From a checkpoint of a small transformer trained on Wikipedia: vocabulary 1024, rotary positions.
Each number is 500 + 25 x the weight over its row's rms, rounded and kept within 0 to 999. Layers, rows and columns count from 0. Numbers have three digits each. The size before them is the row's rms in percent of the matrix's.

# layer 7 MLP up, 512x192, rms 0.0792, rows 320-342, columns 0-95
101:514525516498521500536480501496498510450467505464505501461499486453495512504508511494571471492475452510480537506480537448456471551498507494512473467499522484529482544470491515532499505493516459479497540457468526501524528499520508499460499461487490507488469515504495524487506509527483532513
098:532515500528579489508489510522492487480531569500498533479548512489475496484507489489497499518436523532484504514448523509499495493532539512522500462477463484510508492512480450563547485491490513521470464506491458544488530514503480492552487486514490527491536466515517519488468520488527500500
095:501491532521516458498479448510490491497482494519491523490534487483499473494469548493480544447515504510503523472504477503449501511480505509509503482538477530472491516482524438506498561519502568491525484509485489472516504532508493504518499505506503513515499488505563480436510547535471473498
103:466519474505463500470505472480519518511501512510502536488517484513490530542477536502463491459506464469481527494508480484532477524476477466465539509520497484486518470494483466491500497510534523488496469476494526550537485471486504544527492437513495479496521467478527508525489486511526469510
104:473460483465495488467480504503491484496534489519493493550494483540506530475492497544536449522527502517471522493493518525516534508512436530489471488510525484467461482546500481519538516532513519507465512453505443467517515463540530481488475528498509491509563477493479474503528474541477537506
108:514491497536521467471489502539510481543486482523541475500518509505506520520527453515510489471509490520495527474479465502457440477496515460506507513496504544510510508510510490468500484494436532512475519484504480500528504480466506485502554427543462482492525531482539456533477542480476516466
102:482514479471488512496499471528468534496451493521496538488524460505508478525433505515483498514492481484458493518463458473490509494514503511483548472500527547507523542478553550544521495477474497530474558478490480493508482471515456529494508481520481526473535437524462546473521497475507439507
096:514522499514529489497516516516577527503522535515509521482498523478502490510473505533507502530493476479492528531495515518510462527491517499499511522512484490525483511490478466472501497479528501493514555476460496517462495463525530507489475503506493488474512515525491548494468560453489464517
100:476487512484453469473508468504450526542529520488509452487486507497504535483540537471467496518471496531454510572442515504526515532523433499502525521531527517500472499488480551485485496496500505481467464472469516510492515468518493512479496534489525506477477492472536455510484492495538478547
098:547521490525513498507458514495475513532507495509500533489493509484473552463502538527514515467515502498547489484481512496502457493518530498500511508521492474533527546495520527485510490460535483517523560474499488482516519521513481500533544513483495505520488512464482501494455456455467513525
095:470496510513560472500468486480438515501513467494529550519527537528450484482469527513481529550518513494520534504540506477482479479532492502500544534538492509496483482502461501472515507518496510501504515451542495506515470463507498523489488517525465490518471499475497520485507493466482533479
101:496513483539513541540503514508503507530485486491500494498432544498509504507483531532471507507476502492473468501526483491553531523478526455514521541523493478509487480520529488485541442528509495503549486540452536519488511437502503466471464547504475507520530471494527490512485500529495507470
101:503481512536475486474462509553503493461465492497526479506476507502505501507531488522502503514512487527465519543497519507517480527481502455476466487516484534541484524524472513470500478508526466500490537483464499567483518457483490484501470492491514505506506475510496529583486469498507507506
102:543530488519464491505474456511531493493486451520533492519441476554479489502538485484490474467497484494494526467485483488469501493481482479505445514507476492539504478488477478446519506519494528434528556466473528473511477494534481524489482521536507509481472520500480509496500479498521499560
100:493486540528491497504495551478503496500480568494563521523505482519474504508493513524476461520507476526521490511482510492497466527542501484515483462493481479521531506507480489471470520519530462485487488480540500515499462514467545483501489485506479516499520479501498506485523529475505488494
104:522528517495487481524475464493502477509490544526417500481497488508499511507548507521505488502514538507503511469505506482545512500521479475490501457479457445523529479504485493507460515487521534475526521511469495496463469496488454509495508476473510512510523530530495535508454513514487468491
098:463484507488512475519550501518498507485502496505508482490518508517546525520505531532484526484460542517504522529478505493535507479532539501507489497499495466539492506548515516508477489472499526544493513450496511485486528565521512459532485520463494520485518461495517476510473514535465505516
100:494540482508505500529503510529561517497520532488517463509522492513493533539501534493500519531489534503483479566550513533526483516539512503519473459521446526488455501508502532470544494491494512486520506490501538518492476469490514547540537489515527528509485533512477487491518553504500522504
101:479506483503497517533509480479494532477529459524496515506519453475528474460492478522496498485538472478523494471468506490505531479478490478517549459451524495511484515523514523511500524540498500516525492553524481519481549502473560491515524513508490480528482501508496451503524491475488487479
099:520498512498515518500484509555493478516543517494513483514470456484481525524524517516549475491479482477509538528513559461491488531508522559544455510509516534543481458474479521501503532494487509542441467513483518505472523539448509465495481495491496470487507543508490529550461519488494465507
096:502492497515519499540505549537488509466534519495512512513513455443528524457554521491510506481500548503473476465522500508552489461507476495507470516486512481493501499518501432521494508497497469486451503522510454479537512518479496487546531499505496529490536482476480529491538462534501528461
098:481523514508507474475513448505517501502493508509475460499508505484492475515441569517514507488512482504528488513488455501468487500496535504511499477551458471509513534511487484516481497508490489501456496512491471465522523480499488504517503480475490514550479498430519444504455495528522517444
101:478492515482496479516523466546544507545518524527470508524519505494497457514457463478483550498459528523492532492489526527482506501486486479503465501508464454486502474484529494523505513499524525505487497565485498514503467495528494519510507467468494481479518506511479467464487477488483506519
# layer 7 MLP down (transposed), 512x192, rms 0.0771, rows 320-342, columns 0-95
100:483511526494530492499509452468547492547504523548461526485535465513500490502515507523459476492514464488502491535517484465543530510522467507490502504519502485515504504478501488503522523514503493500488514520481509441483519509541489483513502521471502455522472491566495488487481503487495490459
095:494501602490521501540476463514490521519482467497489474514550526507468500519482492499479516494501531517503525487506521517503494479503524488486506491506487510541502461499501464493485532534501487459465471533505515466455492499500529525496513551477519505548464539502497483513511514578464477501
096:530476429484490452467491492496494524501511503484523488476506472545522491522530506474517513499547520529487480564485515499504503543503435494515542461524504526498483514469428498528506531510501514498501495534473506499494471513466501517506498496482474516481514508526477519479495463480486483499
099:516470580510456545531498463473492522494523481478496467460500499527522503490472492501472492502512500455468486459469497506520497518537470520464516481481529485537476521470512494490524482510486508479480423496509510487531493489452492464517497472485478529496448476501524496465514530508499495541
104:484526473541496476500480505480535532447551520520482512467519486471526454490502479532530493531512508463528456506478529498516495482533485537517525502488483463491481464521483505544495501510513497572472514522517504486442502476505480482513532488489504504512477465531512487539519456493486542492
107:510483491516476503471458541508515490535462494502561461530462461521488490501466541506526512517495476477503531481463498514530524511493561507510491535532510528496516528532478486495507520456497552503477507480458564477503475566480538548524556492552492488516485538514508499493504505528506501520
100:517504421492509468523489466504563509502493507509438496497461470482515504545502466507475516453495461512508509472511509514492490463430490521509492458527545504440498485504507505460499513490472463518487548481507523484473533480494497502511505496516469500503522484466526496500505534485473473480
093:490485545502473486514518450496492509499492467530515494509515525524500491534525439472534498542504524514477504468484508529457529490520504524503485483571469484489478518518493505489509495489508527536470454508495460507487487524480553463540556524539511479509494473474471498478510545492510528481
101:516490467488456476517494500489496479515516560466548496513507524499480507470495517499511484496503526569523540491487539502488491523485506497513522518522512497510528544527463445478551514541493490502506523528481514528492540544466501494490518441515509474474490513530511536517504466510521557480
097:507507417507507527513492489523504506531473537457482510438519521546484470514499523482537489497591539558508485522514491498484523475449483546502522461505494478471473463488509507527519470528535483473447537489537495549451465514502496525482509494515487524486503512540516469507507497516486524475
092:492477428486478491485462468501487510525479552526502516453517538467490478495557516534499500516496507535511451487489526520499458459524526490553492494547484530471493468530515504481476498506461473481468526523456531556531496527512476487473492485457515473477488523450513540494488518470491525506
102:442488572506490504523490485498526488507512511494436520521448552478510497498522512483488496478541537508500513467522530500516476540473495524493566490490494499482526520515483509482487438433505515516510492535498495541517489556506512502513486500494512465531479500455533478508523502453504509499
101:502539565526504525520495526474505490521502516488499451485511454475490519516497488473491527543494519484483485508480514495493489518527528521516450536520475518507507517477536500469519457529493491518545516481526527524530491538485464548470495521489516489526527532469516528510540505510496496553
103:534477499467514523478476482492508525510535504496516492516518494519537500493468473500482484498486468473523502517501516484506498545458480511514506534489483514511513532494474513497493448491498469545472487490505468497510518544512506444496511509435536490501519529542509510491499477455510537529
102:495538454541499504498522479479425468472505470480500500477538479540451510490483463504515494519506534462466503531497504500497498453537498525516518478537507516503507538524480506535471488514457524527506481467533532497507475530483514506506493513512527503513538485506494513516501492510518526504
104:493492483469507507469508491497508548526483547502502518523479509543524471505461519519536465525534499539493507513537507467486492515548491499527505472525527472502509497475506499541480512513496482510465518436535478486509489495499526500485511498549502531493507500494553473519540497476473481508
098:506508544513495457474493528526543512518507495495503480535541487486465521493496513503504485547462464492493492442440504556498483507493520502510514515473506455520488491499479513491530507553495482476502493503469515477470464475506504482485516486460529479555472507506489578487514474527477534547
100:524509513486494520525511530502484518493516497518519477494481553529473467495545508480491549467518472501475520503513502493521512540501483523502518494490516464516490507477510515523539503470518482478511506525527514493462481504468520531524523487459495536490516554530525529476457485511519526540
100:496469460558518516528494518482439514474529539509535502471548537488488486507511491537505501510501508502493496465517506550505493444521486534490524460511465519502514511466454503483546488508500470495461453555544505480496471477511488495522523517465482487489492453547443525507496517522518504487
098:469480458494496522459499505465485504466481508503479468486524528472470476518482507484494440515462533530487475476530467504519478462506500484487540497479486497473470500527510476551489492514512545534487512501504491510482516489467479481511544481495498503491498473496503494480527453550538589493
097:466513430517465491511447526476502487513462469501512528499472493482522504518499496505474497491460513533526432542496518464492452536483534465516517496497510477476514459519490529503522500472502488486512508525476510525484479496518490472485473465540504530499514500507510431513478471509493456481
099:492452466540504492488515500526456556471484501505485498478527532509501460495493517480522505516493503449509502490503512449506488530497492538520440484476489460503512511477460457491562485491465444498517519484517476527477465450477495504499509494473519504463519434528494499495488520469481513548
100:545495502578491544500467508514486496503510534508539480479496495478516530474511531498518482489487524496529460467511496454505479463468457523402495499481495472501462515521488501522550516517496521477542477478483477497479478486542497504506512496500490515467477528486498528468492535501501458470
# layer 7 MLP gate, 512x192, rms 0.0807, rows 321-342, columns 0-95
103:494521515476494465521504487491497493521492461513447525526481501482487516521489482489521497524507488525500478447522490506510417508490491540483493514473514494544524478466500541510502494481503493499533546518502474477514471517530515505492502512565522531497509513493488506507509553501457463561
098:531494496455470482517525474514536499477517531520520478490467510517508486514467500536524457530496486478470528486513544487489480537543457528512471533535466478530546534483500477495469533529519511487492468505439441475504531486491484490479494512475515523492509516460503512515480515493513485520
098:500479537512535498466515530517504494477491516518492493517519504499535470468506532517516462501514507500487474517496509485449501526544503481510483502481515457492531484502510533439498531475476478501483491488485476456478511483506480499482495529528479463469527505517522530517480551509465491513
101:540520539561512518525470521526526488469504523540503476498478511489506466514475486517488538528490505514477487463468476412497454500490509492511482461527527492536534482493464493559520514508488509518449509482460500536540505527510510515516499486488502477499517481491498494539496502531470490472
105:501496527524467477483505516508516533481481482534493503507483542491503516523507516498492526512490565473456508485508492471464504531540507508508540457508514508518488542476497502514488471554525490522485523495483488481492474487512488479455501439516526495490568504478513505582476514439503469505
101:493475512503476453494481502539462515470508490534487452472546488481505463494489532487504483511531499515445459495527528452501501503478456507497459488509545489499522506513449537554447481512459492527453509484514528497511418507471477505482533499462519464511478488499435524500503475508492497493
101:533479534472503489451494496496518482515503512490461452492491503472462465468481485511483504507507514494479520500501530504511480473493473524496524494473507496509488503492511501532535504473530453477502479547481516479510467493546506592523523504512478458531477486454488509533468471504516482543
098:523483491523515465542502500498481502468492531518544495488458499468505498497540485511481529495447538528507474493484573491463530512499462485504439493521497502470518526520566451536500539475525478561508486492492498500445516488522521494456520504505505486509477465479485490522494478499533526465
097:469450494502540506526479532508501526511526494532491489488507499531496484461493490476521448462498523543492429494493482503521474495487474528436485504496463482489526474519514545511488507518526517521532508518515448516506504475493490490476531503485509506528525568492491531467504463489554499505
093:510516515491494466473470482492526499493477513490514493495482475515536513483439550502501503490497513488540489530484510531475468544521431495452527491480524470523508501497473475481474504496507500558459537506481503503489521449494494473466523471534499503500509483522522465514505485521461531537
095:521533515486493498505483520486515511526473501565463524477510524472529523495515478537499506502498493538484495523483536501522513514456458528533506482515505510482481490524462513508535467530513483525479499513428488509483503492476516482529511496493492435517493541498514514516479483512506442510
102:492462504478485437508537498497518512510514459494515488490478524525482506537495490477491489533461454474503491493453511478492480529488493523496499458495526500488569480480468481517503515474528537482502543502485489469463512494517489559486526494495497504533487469520481495473494447485489496451
100:504469491494492512563456469513474552512534502537497522462472512516503516504538474482494508508536545499545458504500504508470529539522515476501504525545516499524519531534532537515546503517462494496503519469484567480499483467533458532507489488501481529491505509498491549505497546535478500478
095:446475507505502522498512487482498506458560491535503467518505542554520473474519511506452508506462546527501527535495480475516509505525509497482532489509558479458472494513541488486516482501543479443503500487514495515488540544480504509487507453493537524528498548478502499507471507509464510490
105:458526531551485487486503489502493522502470530474458475498494511543535525481517473546479467524504499452495504527484495534478494507536509515546554477482565513499528508536522505477522474489500500546482504494482546509509517510528511510494464524460498491544525493446523482494511514505482514486
099:481498490513550505504436519498462502489520471516517491532533519481501479507512493500507487526504483494509477526520501492508501530494489496472510491503504538494494465544540480527469525488523496514508507522510540472525520486457514488517472497562501470498487475494540494521534502491481448446
101:516489493484507510526468467492463475496515510495462475514531469464491487512484470483481477536498516495480490479494486500518429500499504497489491533460526536500485470455511503495457477478459504497496479535517487454486486454520468545491523499494481493520453543498510535506476447541493474493
103:494495499491489479463517487511472521494480506522501493509445523518527469451488534488489487498529508484480474504477474516460489498555489495466538534496521481483487530478512473519502530479511473477501495512496479531513480445484486508479442509522459514524479463513466542495525499525479561440
096:570529492472482501493471525500473514533507456508516521491493521489528495483489524535448483483518546505459529450502476457510454478510522483551558504503490454502479513492471498490536515487497523509519463537463525490511520471492480513505492544504474468498526463466492445518502520518528540483
096:499504494501469459459495508484532516502504521441479497479492534504520498510539452498483503455477510445513476484475503524487448507516466444496534492493521528498544523500556486504459520521506539465514467460488502462478497503529481498504528498470449534491504480507481512479480497518497443498
098:509524508554486519477505515522490521515524500510527499504510526455487540491487495435542495484497470516461542455492487469519491506492514513488488467496512486523488507504473490534544477480466509504482500506529541483509462493488519515504462532530516519549490549466523455472456514542492534497
103:521503506541502534489557512516514490521541507491552505484520507470493478499498499528487479508509538538564534490515470494493462571504516525478537516533505483502504467488517500497519496520489498490503459433466471483513496530516485530501522460518528506503500499477479483516481529502522465449